Part of a small language model's weights.
Size: width 192, 2 heads of 64, vocabulary 16384, 8.26M parameters.
Architecture: RMSNorm before each block, rotary positions, no biases in attention or MLP, normalized queries and keys.
Training: a variant of Adam for these matrices, 301M tokens, 9171 steps.
Each number is 128 + 32 x the weight over its row's rms, rounded and kept within 0 to 255. Layers, rows and columns count from 0. Numbers have three digits each. The size before them is the row's rms in percent of the matrix's.

# layer 9 MLP up, 768x192, rms 0.123, rows 42-114, columns 0-191
105:102106095122126111132106137128134083193138101115113177090166194118188096111147148157139134080120122064084114144139165056193141102114118155145159189092149187178142125123133145182107140144106140106069152137148102156181152126135104125112111101165110126097170116104125154085102137165113072136107131085151086152109142128159119127146069133128168097109086116159221062141131076164121126134080093145103127027114141151154108050113132129123125141154174177197131098144143140107065151108137107099198093164120152154150146130098132093085150131120183139201123092135109149110173125119180126114
096:139116129172081150102145150090107091150151096114159149087153158139154096088079135165130161099138132076125130086090085092105113186157104079162180194174123110182163108144137144130162136133100137188100081072050090153130097107152132150124114066124119126124158103099152096099101159112151108095150136154169128150105110102128139092164093139166131131120149144158225090132129047144133105094104129128154121145123127130076143112094171097058110135129170138177101085150126103093073114135231156102148129148126143085122102104161120069079170112176137127150170119132124094150111062094074176168
101:078136122178124142125116162158081087162156114177107140071107141146095067147154130160184092120169208124128063096118169117116118138077151098167157145078171088178186152122162101115101168168101151136110097198169142147150122095121118106169156120136095176073129099114159171106085088124153090036109183093100096078100114134106073123128100095116154082091125150114144085099111110132067134086139154205173108080128165120082110133095139188130180116108121137105091118154119122069135150098127102134110088151173137148148101097073113112121142086139132132133118087155086130151121074162144133161
104:066051155107107151186171175128148137130146155159139082151174165075110158145104152129140188083103144107153075190153117132147145130146083156064122075081177185136130096145085152117113108122144133201076077140101109076117162151126165139168141105057144069099139112081070125130162111077165095131145123119158133129110149083174106156153112139119126153098146133168117130136114150139112037094080120151113120115162087188091113064109144132107067156104152176144084156144141172142087146164128117169130077170096144107185117179146159083106120147117151140107173123128102113138144111123165139168
104:113113055151106165120071131124092109170125130191229105141137179143144153167168151114208118098127153205092124154100154119105119184104072174125161119109130107186090131110157123127072169126101135128113104094097084132102127152142140126165123100152164126154149080123132174124090114092173061127091158096150127115091114067151135104107112089151161151112114133133142121092138086164164070089103084119079140128110126115083145124128165151088116102137163124139090142159135130030088125115181093099145181174097100122159092032061161153111163085169123117120134151168100118146126122114136151115
101:144117149086116080142211147141143131103166130176153170125144177105109154141102135084149118145165136084091096133111161089103138105145126158129222122104151123186157092102093137191075143164127138114121135134116139109131106112097197118165188102116140144111100106120078118089113100149125150072068137070162105139134079166083102089096141128068186131156115168106142149128099123127172136150135143143181123054085059117123200096133143090125135088158176168118098114115140130092160154147170098126153092176138182127048122109119154125064115144112158138173110070134071165110112182107108114175
096:145106139192088156121140167135120121131161076151144177159151154129088119115138138165129096099139077130142075136105181052099168172083175149126137155117174124140140131119115132141157171124049115151071128146097175167150136093106126164169120165111108197114105090154135076078075116071079101093098098063144181107150101174163162138101133096119130164108085112132124130116086137139123059077134105069101113157207102155126154131079192133151138158085136077115175098151141176094144116094183163159157143172124135065099072169124136121132121129104116137168165094116079122110117126122192136115
109:101080129158121181157086199158092112127137095153152142161102134116098122165142146115146120091091089138105150113115138113136143165098116191092149141153201155104159165135083133158050134096103131121165087136136168148133094146136136169148136141117101118107161109148141185123180081137151141121110116144152144174134160162151046145154090134087174113169174213113148110172093174172132110056128189165169146126107160164139143134149107126118151127176133186152161181171127146067055159106164175122136095113136130132103119125071148145124132155145146171126141074117104153195203154096209122146
094:113134145149122178136052122123107106116182085148143093140087125078137097130085219150148129090069143116183118115098141148118054115141091175136112148111133148093111168149141199100117099140116126100128155182143101073101159072089203064073080159162083139177124171125116127085125127076087146116147155099149144138138148118157111127075173144107171053070084098122127117119118105169138110142094089163138117119108103102112180125065106138154123130069125122126169139078117135155093122151116108070098167142129129148099080142122173087147148096136090116099135163086083178170196125119127154163
106:171089142174151144164100140067215100102128162113140092066173107090078135124137116124173119137092125106118161146068147185114076137049113117154182117142136208127133159135157115139132133124061130125133105127164122107089105103110165108090144143066124156185146138174136157103136100130126121160114143082145150138113100084122095108207119084069157080146122140124176182183099088099126108073143100210166073147135119159132116096110137167142171130153153188161166162112165172074158133129185165141118111147109128085127121143108097171092107069167111189108141131124144142095150096126112155145
097:155135133150124193127135126146109106132169100139097162069108157079089152159146166130134090119126126040138148143098144097137079121078130176063173129114133086197126136111126123125153143157128161147117119171162142122145157089166120163137134110119113121174137098154174070105146125121197084138094218113076171081181095132108123114098181055132127068089097113121170152162155127109172187049097113169083121101149127144067203113137142118129124165093087132135098066133116156065140136127113101130142097111124141130126092075147134129140193126126111156080104088140109160136089124050137151101
092:157107117180107140144082151128141130124156088104145092093177176160115125058110132166145116134162144143062119105121173138138131078127130164123136145094167173125091170164126118193144130150118133133145096139153116121132193117164181093112138135094069112118128181142091124075143137033079162130102095097144124155100125135139098119078071141102091123121128095138159079116086123117130157097048184105158122084151141113091140069080131147173157154073061174167142141158113167055165144113148181142125116147160172171106081145086117190149101089080110142098138111160129146134153141214092151158
132:098107089121092157140122141139134109140107127121117158117168154057121163125154147147129105083067160119123122155086171077158089132059093143110191148107175148146102174133172129133084191139082158206081137127083100113113138123101141164102172137106139142136107138133096160108111114107121062111125166080121187166072125045128135113144121080145164086142157162078138094133109077106141089114103125177155129109110095134120151117094200134106106166120204122129193139113116168134111151106131084093185101129137191117120056085109116109150145098150099118204133101154041164134132095098159172133
099:118045059135143165121166151159079135126153102161177130103116076100162135100122148171156090097111134193077145130127126143148125105074148145141186135101159143093118104090086139136098107193146194140109123132165120189115144101116167111117135097070106170114119101152062109146078139063123113157119120130180151166152173131169109132106102072096173092182080083090156113091095135141093144112136089167201175108105151223094135076107084114049122128079125152158109147131084145091122133113117139161106134118104134113093098090130130136131124132099075072111147108170123170118111071115159104150
097:189154088134094181101182173135157099173152099170138157087089189083110090130079116116148125123096146144144176122095154070155101199083144173096132086088123131186107150091101136148074157155115121144066194125089123171087149100129085090160131154164086086176159097162198147108092107103139102112105136135146179104107138168140177118099108160156117105128153109076195085134154074161143099124179102093156137103069169113097098125119083139133115134085094161172118106111118167129146172113156106145124209141133107153109134136169121105160161057128084115129134166125134112147090085111135162112
089:137075138173156133158142109130117209152164150186178070131170109130119144169112128111074167126101158117163080124142179104159160120111122170186182193115146177113138142104090124102122141168117093141125132129116135107179086181144072132137129144097173199114099104105112114186128142143128156142131099135141162119135046118118129121156113117127189111102068157128157136180127083138107142099135132119088070164145150131113121051167079092083153173148138121114139103109080196067126136136143107110137163123072101140116219141148169134090103069191145089095104082188093120145125124107163118142
100:131123056207112105139098159113118110124136101149090093164204162157138142112136137216110167147170078161144138115117142136112056123055086120107089155098149171094139180106127189119087130166117150090120101155126088149147168094128182106110228109099144143084149144110072132110152163131165115091137122132155039123135113084146124155100141110100134069198126109172119112114131057145125144136133097125119140123124100115129123116092148134154077141075134194120142157104127107134087158119114098114146167134217165164183074124111115106112144087143150100078132095166126145162094083137121167118
105:106108046142127134125157177102120136159165128105145094147074108137130119151090121122110142129135164059111121089150132130121121161150177147130160169120148123150140162113057143123106179135094186143124124138151141124124107088121193119215223113149094129113174148118136172085149108109192140115156143071159120128080096166146047148102075107129114135183100116068170114198183085131128141078147152123171138124104151135153144072142081098144136112080178131191108144192121188126137165142107136140131086127125138172168134114129167139117105070080141167134128157181060179101151128101111104101
100:107067143106151148171149159047155129134148127090147120134157142038101096099169133126122211111158099092086100178162154124114085140101076172131125141089117154088094087129126145128125084152171121116057087181045084144138091127116118132189148104100058118184094107121136082088126105117199111150130155115112151114132153150123120137135119134154153141170089117114084129079112094093130120139067168182166096137153111130106131119071146169150122146042169124133087146107166140138083120123109097136183083166132105119125105130140158161174138169137091179066155127184133133200115136122127154138
104:130070121149086122159141169130063132186205161112171156156091178162091106130107136130111130146157085089127071133097137153133045131161124145133101187078154143159083146106081153096106144136139098095143090155112151181060137159131086150161164142119155162107125128098141162092128148144145157114146145147118171187133048176129108120165121117081199106135127193059139124140094112111147162133178181168110137146097142060161188137162152193183128166171164111164166164150089126098108115104126147092118112105105150178136081112133124121135101095162132106156132144070176150105146143119115153180
092:147066122133094137159156140124136176178149123164157154111170146159130160095086121117158139162155159104132096164136139132135117119118149109142190176136125158114066116124090152133132124138184134140067119110100166173118182049095143134157156116131186181154102135150118114188117060099145118127102144165157180110111118051160103106142173102064095163156117126057149139132097155097185137172107166115170093143140137177143162067134151209027184153180137158170144107143125198079144153098113124186138141144128159119089147132141122118150146116140092187142109112120107133143197155145117098150
089:106098111138129178156093147099109125085120095102157178062151126113106136138186117111130118170184137076171133171189131094135093104113072140137121128182113188117117137104077123135109120158120131157156118167156034082118145125124075058149117054056049132137103136166135129107121124083147108093143130080136176090122127105129145124127101030105155122072121120127151124118120176193136158150148195166142098104157108104139129153111170146162140125083099097105131152180160108139132098139123143149149127168176182146129082081122166161199116169105109121126119107136092101098191150191112149116
104:202087097167096132156109204136160138228145124140173130095117159162163128116173171135108131144164141138124090138117132092107098177058102108121129141129158145147075101110143136127122176193113134119099078142108157138105182189084136140158146111104140168119108132137049203149161144083136062137091112133112157137120143108141123104206136174140157129130099096185158121088084070126136091082146082081148120146148114141172195092151137132114159141124088166138148150187113194107143085094150152110176115107132154121116118075139136124130116154148028153142156151111162127152087155102164110138
098:157076105112144081168062113137150160145153138138144091131141127106130192170130143106112068115166125083155168171097116134152126183107126179118118082166155141146167199078200146106143137115135172141118112085136147108089119141137112148126195163102157105168163145120113243126126109166142129158119178103118116116096149055157104128152165127042104116175132158140115104164097086130202097189110111118131089103141119128121108074149136195124037157147122153134110166111142167141135157089164152121091141126130099105142118079163095100148154126164121152135138190155105178122083094096174163139
098:109102140095131163139142107067126123102147129145124121121125081044152109086169109124086135131112094112138148148124120080132123103126119192154208108077130200105075211144082154109099073069116128118118093112150084113069141140051111153110104179076105151158058159094079109134149094113147150181137160112131142171129137054108127159119150112098199105114128077085153108115157173151100145161172126154119127195126129116125137131127122159122108136091095109177148191076139157162141156111174093128113128159062115132114101099171182090182116098131070081139122104150131141154138135096175153150
093:109100159190106067130124122150136173152141167144122067142147134189135132137135114101119174065146122098169149122103172119156029123116147120138124166109198096119131148124148187167121133149140107101131123158150109164133207141128123138093150100066087129104140147105091188089105127091136138161104172109147096121098122061169125080105097146071119091095103141143112076171103131094175115148182117134120155136143140133096117104132127087062109150121126171154164203162137192092118095141084072094199091098182090137133135112076121078120166127112123134136179194182133134176139109109102181118
095:135089167173094191150058152150110137142145121103154167120141132080087107134108151144118097157165204087126133130139131057098092147104096125107178156093098169112192133159115140127090132152076105160110059122117145140120155123118172108183128121161078134132156083142130103125102094121166125161110129110177060111150083157145093121141108145161166202101104124110118158180078157178108129129063145134155083078097145100119123116136145119121142139118173097153124141159087121050055133124146098133177152201111158115121122107073216110127136147156103112174103136137139103159144116038086075147
097:100148148149166146153107148094129132168121134129124132106137119083158103160123146162127222081118096126098120203118128094142094105112135133109076221069121211115071158124111138168106168190094108106097133098125120083177134134130154054070117122069107125122088115149111123146064150084141099148123105081147153118127118180128162090120085061135140123151123102099122108125108156113138116146214166162125105121114118173057062119086141120090104204110139109149131160111104096130125159152125083130101099126157136101164152134155062148159144154060065160104157073095125131167149153120119155106
099:147123065128141140096153168070123105134148084142124116179167086139156140096164150197123162136122098085138061118148146084137168149150113128184140109119167133126078202079161154165097131147082129147134126164142099139077196173129154078138115097128038126114136185077137168124154039063106090113104104154099142121143155138160151089138132146089146099136031119123133086097153102114148138109083083110166135110100093142122141083096117128134148120105133138168107065182129136134152114094116096083088155128118161155062127124126113156113153080146190169143132112096136115132174134181051129101
100:139060167141155121176131182110125100136147146140123157117109169071108060138110113113147137182112174141104105112094162051129143093110110107099181097149087120142125123132105142118118106181098103168133129161153142124130132088163135110143188120123100144102091094104164127138132082111160126092147196092171158094104120097123158120145108105132131058147086121107138099152068091089115170106139160111122113105092104088091134092113153144163036088116139102169209123199199136119091199153148117077121061175128116171180112081110085151058119126117136156148185150154088166090152173114130145138
110:146121154164100155124152191127116107156164078181107167086154188040132138157127035136163134102118146175175068126102190106123097136067129152079177142124129090149132156139117137113121065117134152113126066124126153186158118090135145050126129093116130156146083088162092081129030098113170097081125101129144123115080143136122084092107131141114110111161159145136120152117132090126085143068168196114187125104145149149116177100100190117102119138101095103145109160107093067138144140067173117170127107161165134122167069065121121120153155102135111141108174085140142140110152132145117126128
103:154091067111127142147114193123116088140145089115158114163144164115130145124133153117145158134139106095137120145135113100158116138120073136080156161091093111172077201117171129172107115107129166180111122183098151106165099158082104153109087118122029124117113107102103110079135136103138107089152143093102148145094135155195141150145103094079192157143145109104166106095141106166166125168112103198110185097153109111108186152048127198163093103127163134212122122186167137081137091119108069181184131169151129137100050103121178180135153139110130133109137129125068134121122136143152138074
096:150178083084124146119169166117114101151124110158151132097143135089177145126143182139206103094075150098100137136147096099148076162156111177116165106104143069123128125121114127122078156156117064163157137105098178095056149084160133118127168096159146110093103058078119176088182131123137112084061129133144095082106142090122162132189149164099122125091092136116103133123175143107144086084100158105188128124115099114079123136132098109135093124148181114117152158133067162118118137088093078112121144144153143171166165088051116085164125085110151089167233124138073124176150157117160148131
104:121082080085094154113103133081116167147146145177124118109179137141160151120098148198108160103105158079133151187172129111178107170154147106147186177112154081123126173148155089155152107125113082113123081117114146121064116150107139113162115113151091111201085161093089096117134126092090128124114171150176105124056160001134119124141148172143123073101113153098147087148156177133163126144085140111099120133107095162150151111039170130066099173128188145148118145132067122136139120075142162139175123149161097138156151093100107061110166068118146142153147118153120108128106145142109178104
105:131127121143115142098108133150092153228144066151140169088122167135113121153142159142109188125118110114102186125111141047146148160118162113149122205106100147208162129137072193141111150127138125120115093128142098136139160143140135110105126024135132114100111074135144141080081115150131160034136115110175105168074079100170113096191103176151085077154120130126127064155158065096128150151155165138138133096092113092112191092151164067062077151149166169133132106125110156118084147132143060139129090134146100149102126078079140105086135130118108110150120118155124128163147142102120114119
089:095131162191118122121081132062122124143164100151135094100232168117161183068100068112094160137099149098085104153149126154151160094135148144125144201141169141109177154081094072131159143169121089162127021147139102098132171086109173065152117163096125165182086120143134126152027089138111103182139120086105088125163105145101153093137141127129156163137130122140165146170136124168081141132098147136102171117146100154117101094104157134136134168118134146172109144098109144066097189107120141129135122158122100167131076135136054144082103088109140168106103120124148120174161113137089092117
098:117093119159086155122099151080142158161140140135092056160168160159125134154183111079139186124084062109102098077084125127194046115137105162098132168083213211135108201058147136132121101194165122098174152169112054203119116134073129102115176102058145162148162144145145143160142085110142131076119107108132163125134095095133120087181152131111150106136120134164123112140087127108122120112111148140139146139128101087165079100112121144123107119114157203143140180115107172121118125154143141172149100109154138091132108142087121128155126092095146094121112133146124160212143129140153140183
102:137153101166095143117097129136115097133164098135120082116148192107155126094101139161151112108177185116184171141159107133114054119118146146103163155145147105174131136083091142164069161133150105130073092165142100104151118141103101128125062102137041107135123085155109083090097094108135167167143150110127079144065137096126153155132090171124125084061132140114177003162118095157116117156143176098182083165125082130158170151133107083097125157130133126151085154107106165125080142180151125108134182114145192136143097132126191134175195128132145156126162143123186161109106127123136100066
092:137135096152114140095115127061139143092137150101168124072137119138180093134159145118146154144085120059154113156173097131143085167096133132159073143136085147148121126097137186175162107130143135179101155146136139074133167120131116110132124090099079164087144109146137173160083101182205086105162116076132129117155115151255171091162145135161158128116138110105070092141107088157172108110153124115122163058173121173066136116180123139122142153106165162123171089146173110117104150119168113171107123172166095148145111118183122152043121107156054134116116125146144099185116153137114170155
098:111097110112121126235116125091096156173137079157189096148120120046141124152169125168116112104122128177052080158111088146126124143158085124078093148162142103144138128148050151095092131184174101162072094140123095121071164184080121163140155145103107123116098151121137194169135131139136112119050145115115108131138083117156138125118171060134203097127107132137129116130113048139173142111137129194115081130101084147112118136132138133111101150098134174153186153131169187148157102122138110081134130141131092163142124112159095168057133123141111107153125072146127139186151185142155106173
094:125173121164119147138107170130140135127129111120152151168119147164130181060173184126127085144127129099078121087051076063115163140136113192088178127065148161169157138145088134145156077112136079177125182118104081096073132116088134123130153138105154129120103119108165158111146119096098115133154147140109169093159174106114103089098146134148151100148068112109113061197104113178178152100071135112119110076119106141125160142151208159086111140115149211115191095103115141179173119120196115065125134158190121128141154123177161081114142083086110130123147094160139132166144155137078123113
099:130111106135131167185061185105137159122181148060092096105163155080098117135186187177155083155166154065128093177134112126098112111107128130069117126098138075178171157113092136117152204071153106123143099142146122114130144109138109171122160132130127151172126109155142095121146100127161053079110195112102158224150149101116094122170097152167140145105158127149102198126092107132102122142072110165116083132115074156090120145112114122122122175121182108138093134073179140139139087114174152144110147137109089134145109125131130169058080095119128114084165151180169146082147109134064115152
095:156079123137114122137136114126148128098140070167080155089129104130115157153159156197171182045121108103138119146110202174139068103108155099156167141111134155095158180074071175147132134169156166127126100141118113096159118136163117100144160112135113166170098096133124075150121146137149136098097145064162079129143050105151151132115123144071144117115121128183157085145064149088168165128112111175136064125117093129138212136131102155137159150109172134146123143116110089077050124151104090146159090137186150130115090102101134153129128138184137173079096140112082124137184090054188114097
100:197157127136075117067126182153119115170161114148172070166072150115120100156137166146164086182202115133063089132108134127140067127142132148114170132142122058141094085128059114145108129151128102125094131119129158136116132112066160163150117093187090155118161104119120132149100126110109165061116104141127115094088115113160125158103140108142120105067114139167142113112143081142135092118135130118092180099078082127158206098064081128127130130140184118129101234131149169106107140117143140084202164150193127119112105143066086069115107071084157150124146099172114142134163134125128147103
098:172106114122106143120132109128145162098141155173141151118120151169108148124207128138128146124131084113128118124089142130107118192140134126133154191104188172140117195165087137134145127183155134119158141125094094111067183163083115112168143081111139187127134110138119196091122129120125114185159183051064171109110110065187161055086072106136103174095134153158146143116147132122156073130106201143134138189125145112114107084143121176118137165131139171143154189154153140145104150109184136077146085208124163115106139094091113128192129093131129116178099152158168084167125074144091157134
092:128135156091149137183138148126120119142165074134164136132109124150063118125175106200130121145161094145135164069078138128155142179164123079096135125106086125199157164146124127146104087093090151147087144158109100143097142165138119130178121101158147096125137123099129071138145109072096137128142133135086076078123094089106171071132151089099178179175119119067120098158136105122198125117175150111135096125148149099100165071128128154098149132112106147210119110136136097137220156115149098086127173156101157125094177194031084046081133128153111140138133165098141127106112098130102185156
088:131118101117117153090076129098123114136110099181166079153130141150181128150158195117167067186110152112173127096130072108148153119112112160044206131177099159070134130118082142146156169197099109111070145108112078088117161136145119180113064080151171139130144132058168155110114150096137102128082102122116110093077142109146113159122110134115168107221127133106185179160149156122149104131105163160127115110138137158120126078121114162117141084095133130181121137122108139090078176104215091145104072093140127120134112102130135127114133144148186116170158125116138148149176048159124145183
104:121126124107133170137067135183132187205166189172140054144153110126106147136162121125143179096083167068093107117139163151148078084099133132102155107079159145130173136165079116114145102139109102149138133140108088132083128087064129120130133147101147123120148128163115162100093092058116164121048166115173170135132161109111120143129066142066134062086098138114141108096136110091125096097141114170151154097119165127113087065119119108080040101106148151167173144106085160116125111128146073126096154084111115162199102137084163115096128063132147103088138118169169118157121165144148193138
100:160150076181110162136093122144164118158154144170109106161143146156165173208157136157174176074033137114130141129133132125114146130162094163131135144147168124178115063103137091088165161129132117151070101125104126112076162096090140149138155144107173131148112137142136106100112132076135076095055110144130109068170127080129140094158170155153153103107135121140114115094058091119193086099093177108215116105082132114085134134031114141097132117093121108202121189140152111145126121165118189102126170165169146149141148115140119164123139134086161153134170170094111139191106124118118157088
091:136172136149076116119107096130101158113142109150099160105142116126108134123115158154143162077142116135121161141073166126140113157151138139126118154113175203173195101127121158107070109148165144134137099172097176194163089100160119098091110114146141179158128113134115181078121142085148103106156096117142148081149152145205121150121156141153063102186150142095127108084121109153157149092084139068182168085075157148128129152156175198098107145049171147147109152129089119150141150165099151093063146087129248121106127155142137111143146136132110100120152203197113121136086128177179127130
109:130148071199103128095129124110157155208141143210144089136172112110140180172153159060171112136051078108108088095122095114119137121095087140097138099158101127114130145140113142119106117107105121120162138131077124061107091155083145147175203134111068132160174168087178161156135106128147107157107108069144109073141114143130079123161113107069155142183083134129116113146095078125160143126130133150178102130120139144133094096124179145035138117121146108138152124100127189116117164064090130125076115146161124155116114126111113097155196077155090165158165085106085124098155139113169154190
102:129074098148118097122137157085100084152132102142121123125145119074155218140104106171131119076156164113179148159124142084153126193098125110173150129148148096134081107114104119142126140161066176118081132156106112155089156130142148143081147078119101132083125112133037161103118066176172074114212131125158114058091128126143129149110066100122147100096124154097145113150125103201129087144111118195097145150160104125122160148119155111128129177118138198116135126156107164150154103079136126177186086125114192115053124065138168099184123088104111130189187116156103121125120088137116123105
097:091150148180119135179127169154125126106103144151185122091139112089115118115140143110110135079092137156084074179017127152117100151128084115068137151027110092132120099131075133117128132224098057138129136137087097108067140138133103126136116106149154148093105145075127157068129090089115133105092138150102144176150169119153143060110130093129165166112114193127114157142118102159090102115093157140141110082123110145144113130065185117153113116108130149090176175119115147098112142142203061071146102126145112115097152129115167099105130116129110174178178091195173112127134135125069136136
094:079180151155090135085122146092133128120131106139117108136083115099138118153128104185165106121141127184181147175111169109131142162032068191168129177168094093197178132123095132142126121178147128132081111112113095144085109051080130123161127039111087151135086118127142146098094127125158159095194100112106113106156161121127148095165178079151153183134116133107113089103104164126168112112092154093152129100160092086094126079088170143158100150096096180142109120111190081167120160142159121097112123182151162140119103112087143140096157162131025103170121132145164090162147131109127162146
102:151120087161147119141129142122136117173150123146151143112153085169130067128139136116185140054079122079174148122060154080138107157186149077100200130128149158137128143149111108139117139129116111182114090083076127121131104100074115087155147111071126120129125141109171119147124041120162133152100136128124190173151149114142087105094072143096121089181099158054148115143026157147130107099179158112160152069086114170066092142143122130160105131088137099157105187108129128131122114080135198083120127112159135162091163124127114117098130011140127158141167109164131116140091164136115112108
113:148144101176127184180148175141212180141149119149168195064156105142110132141169100198138089118097134120057132143113131182163132147099094102153142127156143103195086154125101154111108099091096147180091109163107100087086130116092103159157125083103124120179066098137172192100107045144175086141110137107139126143141074099097124103137096118073131117175115143132113122147179134095126102105163136148132116113139126128115136099138138103093101203118190129218169127150149119156168150089085145086105106154137133079153127116096147124058139113140187182125157116163159150085132118171123110129
099:147106133200074119145198102118134140196131087126192171129142149113141099142129145133185149075108130112071088108124147135178111117207141145167168100114119117197132089107100115097090160113142166155114220118141132148131138087151196118153126105098135127145078162098081152108140183107199102125146159083140161145128165095127133138145098134133120130140102078168175143169128123116202086107121133152108115097115141134062150064159166123080160136120153179185117152150088196102141172142123144125129150110113112124094135156106148074106155067156117139110148117186099133146096136087205148183
109:163104104159097098182154190156207152153140117175165099136112136180095124110202133113140090067148140103085106114090129119112099133141100105148168126116132123169198113142098155156123117139059104143101119140143106116115111105144150062162111112126147093133094090125096163035042066120100089106108127107111085148106067054164156104095119097127103150160135102120117118101070062127129130101084192141115115073100082124070163124075178133122105123128159143181163125149170132085106117116172150151145118197172124146102142102119105155105187162113132080181111103153101129118123100134094143134
104:113120139076129166169070121094128162139135139153140156115129105101138110108157161158126148092050085082083095116142118117149179109106093134126100183116083180130085134096132093233085129129097170115153171135123083047140204131097111091134148158049075109143096141137145117120087164099130077158104120080123142120143120108203121103151130081131177090106097114150175077196119141080166135150087182176150143111094118162090108096143146178135143141103131146204138162155142121105095158141140099107127087161189164120127066080147118185108163176139109124107130144119104107144146143146144145115
092:125145177091156126079182158079178125138165163114181098165246126081120148105130097122132139136133104108085120156169156085110113149101081179121150078081172172129105123101162159141107110110099161199119114146101091108088122112114087126167156132115142065125103091155089136130091167071118099125132144085130102113119194119097107095141124057125145101093097111166116132076196111151133155132117132074138194111149156132081137143101133112063090125162211136073136128177132133134135074089131154106100176131095150136099053076165147151161163137156125160115144157144157155157123146118082133150
107:128120094103190148142101134138136108145174130191111093143143105057070133110140124080122114134056144138147106150135096119132080129116119090088093131091132105175102178096116135132103151123123127121174141135167129140098158112133131121144162115141177124192108100070133170107180141096172171112107189097163177127117119117183174078171164096129185080094124114168136162150087099118077146148193160132213149173125099076113127080082103131086150141147177119124143157156074159090117191124073148146134165112106185168161144171085090169119129151093119087209149091100142195141125131113152137115
083:169142113130074130159132123141195116112171169144073123091164142160081132138071111109155130099119154130065183143097149135139141171134167178112145212076111173142064111084085188170108111125170167113117068177106126126138183140127106090150174063135115120121101166136076185152110119105117093123099113090152108145100139098126130087117123144086131145174166140118136151083133080116173118058193164181132113067098187164137116114141101130146136110160121111134085091137133100091109063144130107152139120139158130163092113084111100075068116134127061136107080186171163118101148106078162143134
103:134091150139139169131170092138185188170177069172128154120135122141181122083174113130084112107144127108077142184061149123121086087105073097117175140129135075209137093159094099126080146157140112114173119142114092164076150119088133109086191024146127120128118084148131164132054121128121138120090092105210109125080121121164142103152095150051119132069141147111113103122074112137141132152156107147166113095107107147160114088136122118088087143114129153111181093103117129157137149111118124086204052139089093121120159105131131118062110081160119152151117129173109141130150166106130152167
100:121132078131140112137149158107181162084136108153128147096129114134123121098108130086179103131130107059144115130070140093125163175132077108152102133107160137135159133127075133161132153143148141097149173114093107134138128103121149141148181082066105075098086142164142114078053127126105121095101146067135156162140098128199132138175097115106152125129119110140095127141090082172178073132130174210140137139147114170175162124133177139049125179164160120136148166148140152100102184133140121149128151124099083128097183108120129080075149151187009155151169107122143152088090174120200161180
093:146086128165190119120132162083173089182132105134094126109098148123118093164131144105139144077105181064146105079077118143152131152168176147145186238091163129133140110109129156107131140156103089163143085124101139103086155140147168178112173145134178134178135120095105112088159130122154129080091163055092122095129100144104090162135133112178085129103115123084165137188107116202160113065080159146108115100096061097102102157151113142060110126131124150140137159105110189175113165109127187123134133113101155134147091145139159124153120113139107172132117120112181136187087179142148141217
116:123064105214106143151097125130166109218156111107159116112090136173140121134153200211147140084104134145076163152058131101136100162114129138129116106168108148131199159155073131178150139135124172153122061097120140107069124073160129126139131138073112195167089107130120124125081155120163048153133171118114133175164135134114125089111112119145150108157149119100182168177066105187117137090110140158150115138084157128112149087107177159138053143076145144142138130185081126110123170124128137122077063139149117133106143150109143128144151086140145145116156063103171108143154082159100151133
093:139146133126067170144118118090146097155158108175160110128096165103135180108120117164135160158160135157099147138174163085146139139133191133167122182119179155139120107126173147152075131096147169132138109129111081113131131129094112112091085070137153097167136153099070089120128153125121159091098156084074135145121204045155131118130113144106125065102072128129220152111172114181228121150080104166138123151106153136128144115131088122100147140128137180122160255127076146111125146155139086154186125153170141125133116100109136115136152128120125120141109150103189122155174163059074125082
094:103153143091069125137157131119103114091133109140195180120068177063100161086086146090129119139141149096073145134116191123121124186179133149137157135115095190168163135076111132141080148183135160123144094154184129098052129150137101121105122129143100091108078135123184174107099171105144161059164160121068189113105206120160126126169147110103148120092150129119165148131148152182137100124169081087133109116158164070084125077069148143134129165145150116131176099131119091141150160103143138060162134158166128159040133139130089067115149168097090112175138117114139113155169135110108149108
107:172152098081131160154159146091123103090135081115154145148148135042092186123111143139176103166149122106086176091146165116197079182128131162098174154125115174168121139131121132116080118117170114130126126134121155165149199128107149089180105068151085114160116122092151090133133130078100132078069160120122213121095117084158090128162101074160130097089121120087124139144166142137139115106120139139115197089119126139124117142099159081074102207178180155140107121159086098128152140056149118069179152177135138152106112070082140138114169131140115118123151117211119164122171124134178144095
104:150125090168047118146159147122176123132162104139142141139132160128158113151134171123134070148108136101092084120091144138122137171098140197150134118112133056161144116118120142113128105125097081120068128129162078120119178134119084164118165141134157214120114154149130174094076098115118109102134144116135171150127099115190131135053080078119207129136132151139151144120100066139166151092123131128163112104130114119122158036157134100132154160122132202167134104188113179110164143090089129107110116089101138141130130087075112159040158106112158215154147103160079092133213075146139154147
103:150106141177084137144110115056143142087142118145146128138135160149153142087144150145144128142126116068159072146125194102145082155147140130085156116112151092181129176091114175081140087137162115152153161159133123132153159128143126140132182135108108191131123128119124214069181111107080026136153130148099188095095122058177139104105161138159146068155115199083179085071111104186136150093164203128096138101133099164117154127114131152154159178114159108135119156142152161117101148132134134169152131199102171143100143093122117149077113106096060177147162119154122117132099100145088175160
094:087153092142141104162109096118146155126134173118145063129127049108147151139189146124158137050117105116188096156111082106143048144135096156079130073171123167153199170149086160143148106090151098122082113152164142132110106129106121119154159137113099202154151177142116169078144101083115071176129160119144128150093156100146169102118151110079153115114159098136126097083038119128154103153176126174169123118078156124125173108122129134128118132152081128085140179130167196140094150126134139083062124136102094113160142105111073101148175056153125126134153095153153179190119122124180125164
104:122129142185085113146098154142173137078122152097150112141138208131150127108182190142135174127183047153122114163115123095164098150096082134105144152084155187102146175120113144186148133147176131126081126166116139148150171127110134146152144128045038214147085096127087138126118130099140097129133141106129139064094084124146071165173117108137159114118144150130162090144106125155154117134196121210121095106098154223107101097085072099171138134067170176130143165159152140129151131140139128124185110159129151114156091130123133159165109129133105100150136168132102134132118113128165135211